{"init_std_down": 0.00364, "optimizer": "adamw", "final_lr_fraction": 0.0, "doc_mask": true}
Each number is 128 + 24 x the weight over its row's rms, rounded and kept within 0 to 255. Layers, rows and columns count from 0. The size above them is the row's rms in percent of the matrix's.

# layer 7 attention output, 128x256, rms 0.134, rows 0-39, columns 32-63
size [ 87 102 165  92  95  95 121 123  78  72  93  84 102  78 100  80  73 102  95  52  69 109  88  81  75  74 135  83  67 142 106  92 104  47 105 100  79 163  98 122]
[[142 151 156 120 115 136 108 138 108 135 108  89 153  93  93 154 119 146 115 140 119 140 140 137 136 144 115 125 160 132 149 129]
 [157 144 120 120  80 141 110 140 108 169 103  98 155 108 126 151 123 143 121 143  76 143 125 117 156 119 139 122 133 150 100 130]
 [150 121 113 134 101 117 107 162  98 179 123 125 151  97 133 148 140 159 116 132 105 124 110 130 107 112 112 119 111 130  94  97]
 [118 113 146 115 161 129 112 119 130 103 120 156 120 124 109 138 134 143 109  82 138 116 157  93  98 135 129 134 131 112 167 146]
 [131 108  98 132 121 126 123 149 120 145 130 145 118 132 167 133 134 135 118 147 115  94 117 143 124 103 129 105  98 139 101 121]
 [112 126 160 122 133 122 117 114 110 134 114 123 138 128  94 125 106 114 125 119 135 149 161 108 149 166 133 151 167 103 170 124]
 [108 144 110 152 129  97 148 124 146 123 152 105 118 143 131 107 121 114 155 142 124 128 137 153 130 140 137 125 123 125 126 126]
 [129 141 136 130 124 141 108 134 132 141 119 117 124 108 131 130 136 133 121 147 107 127 117 141 140 113 140 124 137 116 101 133]
 [166  98 127 151  98 113 131 178 118 124 150 118 157 121 132 153 169 149  98 141 111  87 113 138 110  86  80 117 111 162 100  87]
 [147 112 119 132 117  96 119 156 108 139 100 142 140 121 132 162 126 149 121 111 114 112 142 107 124 103 142 106 109 120 112 116]
 [ 63 150 108 147 159 122 149 117 156 102 179 123 113 132 151  83 129 114 158 152 151 132 127 177 103 120 133 122 109 127 108 128]
 [143  96 114 128 129  95 129 149 133 131 138 176 129 103 150 140 151 154 102 114 125 107 108 123  85  87  93 116  88 156  96 105]
 [123 149 149  95 121 168 120 124 124 157  96 107 144 116 120 135 116 116 122 157 109 143 104 124 152 126 126 130 135 129 110 135]
 [145  89 117 125 113 115 155 182  94 163 127 113 120 143 167 127 166 121 108 151 144  96  68 139 185  63 115  94  98 152  77 119]
 [138 126 135 122 109 129 108 122 142 145 127 138 147 103  92 133 130 134 128 112 133 133 141 114 110 147 104 158 158 121 149 143]
 [118 130 121 133 127 137 113 132 135 127 137 136 130 108 160 113 136 142 113 140 120 108 106 152 106 104 116 119 101 143 103  92]
 [123 140 122 113 136 146 124 100 133  99 122 132 125 129 118 122 112 128 145 118 145 140 141 110  97 147 122 143 139 122 149 128]
 [119 178 118 108 123 158 137 120 112 137 129 104 107 144 149  79 102 105 172 152 134 160 130 149 145 134 168 133 126 116 103 170]
 [141 155 144 155 137 144 135 116 119 122 139  95 131 132 129 103 123 104 139 147 126 151 100 155 135 130 118 136 133 139 118  99]
 [137 117 123 133 103 150 104 123 168 128 133 151 131 111  99 145 136 158 117 139 106 106 139 126  95 149 106 150 157 131 143 129]
 [108 139 110 139 141 122 136 124 129 136 139 123 119 129 146 118 143 131 155 136 157 115 118 141 123 118 129 104 109 103 114 123]
 [132 140 133 143 133 146 137 117 119 133 140 131 136 105 149 107 115 122 138 152 124 141 106 159 107 128 115 132 119 135 106 100]
 [129 123 128 119 134 129 139 135 104 120 129 117 110 147 164 126  98 117 114 126 128 125 112 126 164 120 134  95  95 140 121 126]
 [141  84 150 143 138 130 129 157 105 120 102 137 121 140 132 131 131 127  83 103 109 111 127  91 139 115 133 123 125 121 140 102]
 [123 131 124 129 126 125 155 117 133 115 171 141 116 134 149  83 127 135 158 142 130 143 123 178 152 116 152 125 110 141 105 118]
 [109 127 117  74 163  85 135 164  64 134 127 109 138 148 140 152 141 132 129  85 163 126 149  92 147  98 152  71  85 138 115 147]
 [114 122 134 139 141 114 154 114 146 116 170 138 128 134 116 117 121 110 133 120 137 146 144 144 111 137 124 139 138 139 150 146]
 [107 162 139 102 119 134 157  60 131  95 148 107 142 152 106 118  82  93 176 138 129 174 152 137 154 175 139 168 158 122 159 134]
 [145 107 106 137 113 105 159 120 123 111 153 130 111 165  97 146 137 120 153 119 145 141 155 128 176 156 147 151 164 158 150 159]
 [127 131 124 144 123 113 130 113 154 113 143 129 132 131 107 139 125 136 133 116 114 134 162 127 128 149 122 153 152 129 152 149]
 [169 125 126 108 100 189 129 135 142 140 107 127 126 109 141 136 128 137 100 159 113 129  86 136 148 112 117 129 123 161  97 149]
 [128 119 111 114 114 137 109 113 171 138 129 122 128 108 141 152 139 153  89 168  97  97 122 139  99 114 101 110 115 131 131  90]
 [170 130 116 151 113 121 116 162  74 144 117  94 143 123 131 157 142 148 125 101 121 138 132 118 155 123 140 108 135 149 133 134]
 [125 155 126 146 126 155  92 109 151 124 111  94 142 114 117 140 111 150 108 136 107 143 136 129 112 139 130 114 132 120 122 134]
 [120 134 171 112 159 171  88 113 167 109  98 130 154 107 100 143 112 133  95 141 134 123 114  93  97 134  89 146 153 105 143 105]
 [108 124 154  81 151 129 101 114 137 151 108 154 139 104 117 134 128 124 113 142 132 119 127 115 100 136 125 115 127  80 138  93]
 [134 129 153 103 114 128 117 129 121 118 119 101 152 141  97 149 104 118 127 118 124 149 149 110 162 150 122 146 153 119 159 134]
 [144 119 114 163 138 123 140 149  97 120 121 104 116 150 146 127 127 121 129 110 132 124 125 118 143 116 136 116 119 143 130 127]
 [103  97 150 109 162 109 137 131 127 109 122 154 141 140 104 139 129 117 114 101 173 119 156  96 126 134 127 125 124 111 158 126]
 [132  98  93 134 139  88 139 150 118 121 138 127 102 146 163 135 158 139 119 110 139  81 124 134 126  92 133  92  89 134 117 121]]